config.toml
positions = "rope"
qk_norm = true
init_std_qkv = 0.0473
weight_decay = 0.074
decay_fraction = 0.6
doc_mask = true
train_tokens = 573900000
Each number is 50 + 10 x the weight over its row's rms, rounded and kept within 0 to 99. Layers, rows and columns count from 0. The size before them is the row's rms in percent of the matrix's.

# up: layer 12 MLP up, 768x256, rms 0.145, rows 138-146, columns 0-127
# down: layer 12 MLP down (transposed), 768x256, rms 0.134, rows 138-145, columns 0-127
# gate: layer 12 MLP gate, 768x256, rms 0.132, rows 139-146, columns 0-127
up138 102:52 53 43 53 59 73 57 53 51 53 44 69 46 40 69 58 43 45 38 41 38 71 55 52 34 51 48 54 28 50 56 44 50 61 55 44 40 47 59 39 35 36 55 36 59 50 60 50 40 59 44 57 44 42 57 39 40 46 58 62 58 52 54 54 78 49 49 49 37 42 65 63 63 52 49 51 50 67 54 39 48 36 38 53 51 69 50 56 52 42 49 34 63 59 45 55 65 39 29 53 50 67 38 65 42 43 52 60 61 34 58 49 42 49 64 65 63 68 65 53 54 52 41 41 67 61 57 51
down138 102:34 53 40 51 56 44 43 63 44 50 34 57 41 51 58 46 48 48 42 30 36 55 45 28 38 47 62 66 34 54 49 57 52 49 42 51 60 45 69 40 45 44 36 39 37 58 57 42 54 49 61 35 53 47 55 50 60 70 51 34 61 48 61 55 81 48 47 50 52 44 52 64 41 53 42 46 54 57 52 47 62 51 34 48 60 44 36 45 56 33 74 59 56 57 50 48 54 43 55 51 56 72 53 43 57 37 54 48 51 46 51 59 59 50 58 58 53 56 47 45 44 57 30 44 54 63 36 66
gate139 084:57 64 36 49 46 45 43 62 45 59 57 48 49 63 59 57 49 61 56 57 51 63 47 62 44 46 59 34 61 45 48 35 50 60 45 53 53 34 30 36 51 54 43 48 34 60 49 46 43 59 39 26 62 49 45 47 53 48 28 51 45 39 52 43 53 51 75 49 36 55 59 56 52 36 42 44 68 42 58 35 45 58 45 44 48 45 41 41 60 55 78 59 54 62 64 55 40 61 49 40 61 58 58 40 56 63 49 50 35 46 56 34 67 48 41 62 35 49 56 65 57 30 57 35 60 37 43 54
up139 087:66 46 50 57 59 38 48 49 50 43 52 38 53 57 40 53 46 57 45 42 52 60 53 66 36 43 43 51 47 54 47 43 48 48 43 43 59 45 49 63 40 41 34 46 51 49 63 56 46 61 41 57 54 53 56 27 58 29 66 60 23 46 63 52 55 44 28 55 48 55 58 67 42 49 47 38 33 66 77 46 67 62 30 50 56 51 66 36 34 47 29 71 61 52 52 53 51 35 42 46 64 58 41 74 41 44 32 45 53 42 58 54 56 46 44 54 50 55 50 46 46 50 53 55 39 56 48 40
down139 091:52 68 26 33 51 50 52 45 60 40 63 58 36 58 51 45 43 44 47 41 36 45 44 46 67 39 70 33 57 54 48 59 34 47 65 52 35 47 35 50 54 47 49 33 40 45 39 12 63 52 43 37 52 54 59 66 46 37 51 52 35 42 51 36 42 60 42 61 56 51 57 44 64 43 44 55 60 34 39 51 56 45 41 40 51 51 62 45 62 41 59 51 57 59 55 51 42 54 80 47 54 38 55 44 45 53 49 72 29 40 53 46 64 53 66 49 48 64 44 57 65 49 54 28 58 65 52 55
gate140 102:38 30 71 60 58 43 43 38 56 58 58 57 45 53 40 49 42 45 48 51 47 45 56 47 46 48 66 52 43 56 54 59 59 45 54 36 55 43 46 67 22 56 51 50 23 51 58 50 55 51 52 68 55 45 57 42 54 41 57 67 49 43 46 51 29 48 60 57 63 44 43 39 40 60 52 56 38 40 49 45 31 65 57 69 53 54 35 68 53 53 42 69 50 34 53 52 53 64 52 29 47 46 45 36 61 33 28 58 55 38 62 51 56 70 54 53 34 59 50 46 51 48 59 59 40 53 54 41
up140 101:46 70 52 64 37 44 62 42 63 55 66 51 34 62 48 55 42 63 56 49 56 50 32 36 62 49 36 56 28 50 56 61 64 61 50 48 40 30 53 47 44 39 63 49 54 48 56 55 38 43 44 55 58 64 55 57 38 49 29 45 47 35 45 67 28 66 66 49 34 28 50 50 55 34 53 41 49 45 34 37 61 64 56 55 54 56 42 52 42 71 45 52 66 54 47 58 43 48 53 15 54 54 54 44 44 53 70 51 49 33 52 50 58 43 58 45 65 41 44 46 56 39 58 32 51 52 73 54
down140 101:50 51 49 55 47 40 52 31 60 48 49 53 46 74 52 51 53 61 49 50 41 49 59 35 67 37 36 49 41 58 62 44 59 64 52 36 55 50 54 65 52 56 51 52 41 43 55 61 39 42 48 48 46 53 66 60 41 57 58 64 50 35 45 46 45 52 71 72 56 51 57 44 52 49 50 69 37 42 38 48 56 47 56 57 65 37 46 57 36 42 34 54 57 63 47 34 35 47 51 17 41 37 50 47 39 58 48 34 67 29 58 53 61 53 53 36 50 48 63 44 45 42 58 28 34 57 51 53
gate141 103:48 43 59 45 58 57 52 47 45 47 73 45 70 33 44 51 49 64 42 38 60 47 62 32 51 39 50 39 51 50 50 52 53 43 52 40 49 66 50 44 33 53 75 60 53 63 57 42 44 52 52 60 57 48 49 48 47 40 41 67 59 46 61 63 40 66 77 32 57 50 46 58 38 34 48 46 56 42 45 47 47 48 79 48 52 58 30 59 55 78 53 60 41 55 49 40 52 53 38 56 39 26 48 46 57 55 57 49 66 58 67 45 40 56 48 59 41 33 58 47 55 51 42 50 39 45 43 47
up141 103:37 54 60 27 45 62 75 64 43 51 45 58 53 48 41 41 53 56 51 43 45 51 45 53 37 66 31 54 44 55 47 51 51 46 44 44 47 48 36 57 33 42 45 49 36 36 44 47 55 62 51 55 52 60 50 62 39 44 44 61 53 56 67 60 51 56 43 52 58 57 45 61 36 57 64 49 61 45 59 60 32 46 48 54 55 56 54 47 27 43 61 44 46 47 67 53 60 67 48 64 53 43 46 59 61 50 51 55 35 42 63 39 40 51 56 41 49 72 54 50 52 71 46 55 57 59 34 45
down141 103:53 43 45 44 67 50 60 51 55 67 35 32 51 80 46 72 44 57 56 36 39 41 55 43 79 55 31 54 54 59 62 48 42 60 50 36 35 53 38 38 38 66 44 28 51 37 53 48 53 55 69 59 60 52 58 51 51 57 40 49 36 56 67 49 38 40 64 43 54 51 58 48 62 46 53 55 53 53 62 60 27 55 52 45 41 58 48 40 38 34 54 34 47 58 58 37 61 50 49 45 64 58 41 62 45 48 58 57 39 55 66 36 47 46 47 36 61 52 60 62 67 69 58 45 53 64 69 61
gate142 112:51 60 56 48 48 38 55 44 60 62 57 63 39 38 63 45 46 42 50 49 65 54 59 48 48 56 30 27 63 36 44 54 43 50 45 50 52 72 58 40 62 53 36 48 46 58 65 40 55 60 69 42 51 33 64 49 73 32 40 49 53 37 51 46 50 55 62 51 53 62 53 54 59 43 41 46 51 62 49 47 43 44 55 61 59 43 42 61 51 33 34 65 44 64 42 58 47 54 31 61 29 44 45 36 57 43 57 55 46 67 52 47 37 50 50 55 57 49 67 47 56 26 43 26 52 53 37 56
up142 118:26 57 39 51 66 52 47 52 52 49 37 47 64 67 44 42 41 49 37 44 41 46 53 61 45 62 59 79 62 48 56 53 50 44 43 62 35 40 38 60 28 56 40 50 48 51 28 53 43 57 49 70 57 53 38 46 42 52 48 32 33 52 55 56 42 54 44 53 46 47 54 32 38 48 53 53 62 48 31 47 55 52 51 45 31 59 64 52 55 55 52 55 53 53 61 44 39 45 74 42 62 64 48 50 44 37 59 51 60 49 36 52 65 42 44 65 61 32 40 38 72 62 65 44 37 62 69 35
down142 110:47 57 49 71 48 47 39 29 51 48 56 40 72 45 55 47 56 60 45 67 57 44 54 35 48 54 48 45 48 39 55 48 59 44 42 38 41 50 73 61 43 58 44 46 66 46 45 15 24 56 36 52 53 42 62 41 71 60 62 41 63 47 61 28 29 29 33 49 57 48 57 30 52 50 47 57 57 50 43 56 36 57 46 41 55 49 46 50 42 44 39 49 72 56 61 56 49 61 55 54 58 52 43 52 63 27 40 44 79 49 44 50 60 71 46 57 52 36 52 33 49 65 59 54 38 41 64 40
gate143 099:52 44 62 31 38 66 49 44 60 42 50 57 48 53 45 59 50 48 59 42 51 56 43 66 45 35 59 39 61 48 48 58 55 36 26 47 42 38 49 50 47 49 52 49 52 55 55 46 43 57 47 56 44 51 64 59 47 52 56 52 69 47 55 57 43 54 42 60 45 40 40 37 34 66 77 61 34 46 40 41 52 43 53 50 61 27 62 54 49 51 43 56 32 28 53 46 26 50 43 45 29 35 59 59 62 61 70 45 62 60 62 45 55 46 19 41 41 72 54 46 57 47 62 49 59 46 47 56
up143 098:66 52 56 55 50 67 49 41 55 36 64 54 56 41 53 50 67 50 59 41 43 76 45 47 34 58 48 58 53 73 72 45 58 42 37 50 42 40 58 47 54 40 55 45 56 52 49 60 47 48 46 51 33 62 50 67 45 38 67 19 55 63 51 46 43 64 66 37 46 15 30 42 46 57 54 49 58 35 32 45 33 49 57 56 34 32 36 36 48 43 36 55 47 67 50 48 49 52 46 52 57 55 26 63 51 36 60 66 49 70 59 34 45 44 44 37 47 49 43 49 53 51 50 52 57 39 50 50
down143 101:52 50 54 45 42 31 62 40 75 36 48 52 53 33 35 37 53 50 46 67 46 48 75 51 60 38 51 33 67 46 57 42 54 53 58 40 37 62 49 62 44 55 34 43 57 38 55 46 45 51 41 43 57 55 44 64 55 47 56 45 51 61 45 62 43 46 65 52 32 54 51 55 39 62 27 48 40 48 37 58 47 72 48 43 61 62 24 55 40 51 38 41 40 45 38 38 51 68 33 43 47 40 37 47 46 56 53 62 38 37 45 52 51 52 48 49 46 74 32 52 62 46 37 68 50 58 56 57
gate144 099:42 55 36 39 69 57 49 38 38 36 55 46 56 48 48 63 47 47 48 64 62 64 48 50 47 58 49 44 38 42 57 55 58 54 38 50 42 56 67 47 53 61 51 51 54 76 50 38 48 46 53 57 59 54 53 35 50 45 42 53 65 48 41 64 40 78 51 48 55 34 56 52 38 47 35 55 42 58 34 48 60 43 60 52 66 51 51 45 54 60 56 39 48 52 45 54 59 53 48 48 58 46 46 45 43 43 49 48 47 46 60 65 51 44 63 49 66 48 60 54 52 45 52 35 52 56 46 51
up144 102:63 38 65 59 49 45 56 54 76 67 45 40 48 51 55 39 59 57 65 36 37 42 65 51 55 33 40 32 57 58 55 45 54 41 56 46 62 44 45 50 35 46 42 51 44 43 56 57 56 54 48 44 44 46 51 65 50 56 47 31 42 52 36 54 63 23 38 59 56 62 40 46 60 47 70 46 51 42 63 48 42 63 55 51 49 58 40 62 45 35 46 65 56 57 62 51 51 56 48 49 45 49 35 43 69 42 46 61 31 53 30 47 31 31 35 56 38 53 53 49 34 59 52 56 55 62 47 53
down144 100:52 34 34 62 45 57 47 47 65 51 76 45 40 55 56 51 50 55 67 60 46 45 79 52 36 50 63 43 43 58 49 49 60 27 52 34 40 49 35 35 58 58 54 38 44 52 54 55 41 42 76 55 50 29 45 42 38 61 47 44 63 54 36 50 55 70 60 45 43 53 54 40 57 56 79 57 43 43 51 37 48 69 58 61 55 57 42 45 38 60 45 50 48 61 64 39 45 48 51 36 54 62 59 45 40 50 49 44 49 59 46 52 44 26 46 53 73 43 63 66 47 61 60 43 66 45 51 44
gate145 103:39 52 50 43 47 69 41 43 54 28 52 62 48 55 63 45 39 56 50 57 47 42 46 54 33 61 54 59 57 43 55 38 38 47 24 47 55 63 62 45 52 53 57 66 46 52 64 52 36 43 41 55 34 46 43 51 47 53 45 45 60 56 59 43 56 49 53 48 47 44 49 47 33 48 65 51 50 43 48 60 47 43 44 51 43 51 32 50 43 39 72 39 68 55 33 70 47 65 70 47 53 34 15 48 50 46 40 46 45 33 46 43 50 53 53 49 51 53 42 67 56 38 55 45 47 40 51 61
up145 093:31 67 55 55 66 58 41 37 68 47 54 58 42 49 62 55 50 63 54 40 52 62 36 41 53 36 52 45 31 37 35 57 55 49 53 61 65 46 51 54 32 53 27 49 65 59 42 45 48 59 47 52 21 59 35 42 36 60 59 42 51 64 36 43 39 47 66 53 44 50 55 41 38 47 66 60 35 43 50 52 54 46 55 62 49 59 44 56 49 41 43 56 38 40 64 55 26 50 43 68 50 59 46 46 41 54 31 60 55 52 59 50 40 53 55 58 36 41 59 61 38 60 48 44 44 58 45 66
down145 098:55 48 46 49 64 45 57 53 53 47 51 54 55 52 52 33 54 51 37 59 49 48 49 61 62 43 62 23 43 45 35 58 55 43 49 56 38 57 54 47 52 45 35 61 53 54 49 64 61 54 47 53 38 66 58 42 58 34 59 37 45 52 56 27 48 37 51 53 49 55 60 51 36 62 61 61 59 58 57 65 35 54 49 70 52 42 50 66 63 50 42 53 49 45 59 52 53 50 35 49 62 49 55 52 49 40 42 38 59 37 43 42 31 43 42 53 56 65 43 54 49 57 48 52 64 29 42 51
gate146 097:35 57 75 42 69 41 50 29 63 23 56 64 40 41 60 55 58 40 46 44 51 54 45 52 33 51 62 54 40 42 63 56 67 71 40 43 66 50 41 39 51 37 62 42 70 39 56 51 51 49 51 38 56 54 44 53 66 47 57 42 60 50 32 48 63 47 50 54 73 51 35 42 56 49 59 62 40 30 58 58 44 62 56 57 60 51 50 40 79 65 43 43 54 33 47 53 58 67 50 51 65 47 52 49 44 48 42 46 63 57 57 66 50 41 40 56 41 42 49 50 29 49 45 40 52 48 47 34
up146 098:46 60 35 52 43 50 55 72 59 47 62 35 72 42 35 57 59 52 50 42 32 39 59 44 48 40 52 45 31 39 45 37 44 46 60 47 47 79 53 34 45 52 63 54 59 50 44 51 58 56 47 46 49 56 72 40 63 51 49 45 23 56 30 43 28 67 47 34 53 40 51 53 37 57 32 56 58 69 43 49 69 53 55 48 56 33 58 44 60 59 49 61 54 55 41 43 55 64 38 52 53 59 46 46 50 50 65 49 48 49 36 35 45 64 41 54 40 54 50 57 48 57 49 53 40 36 52 51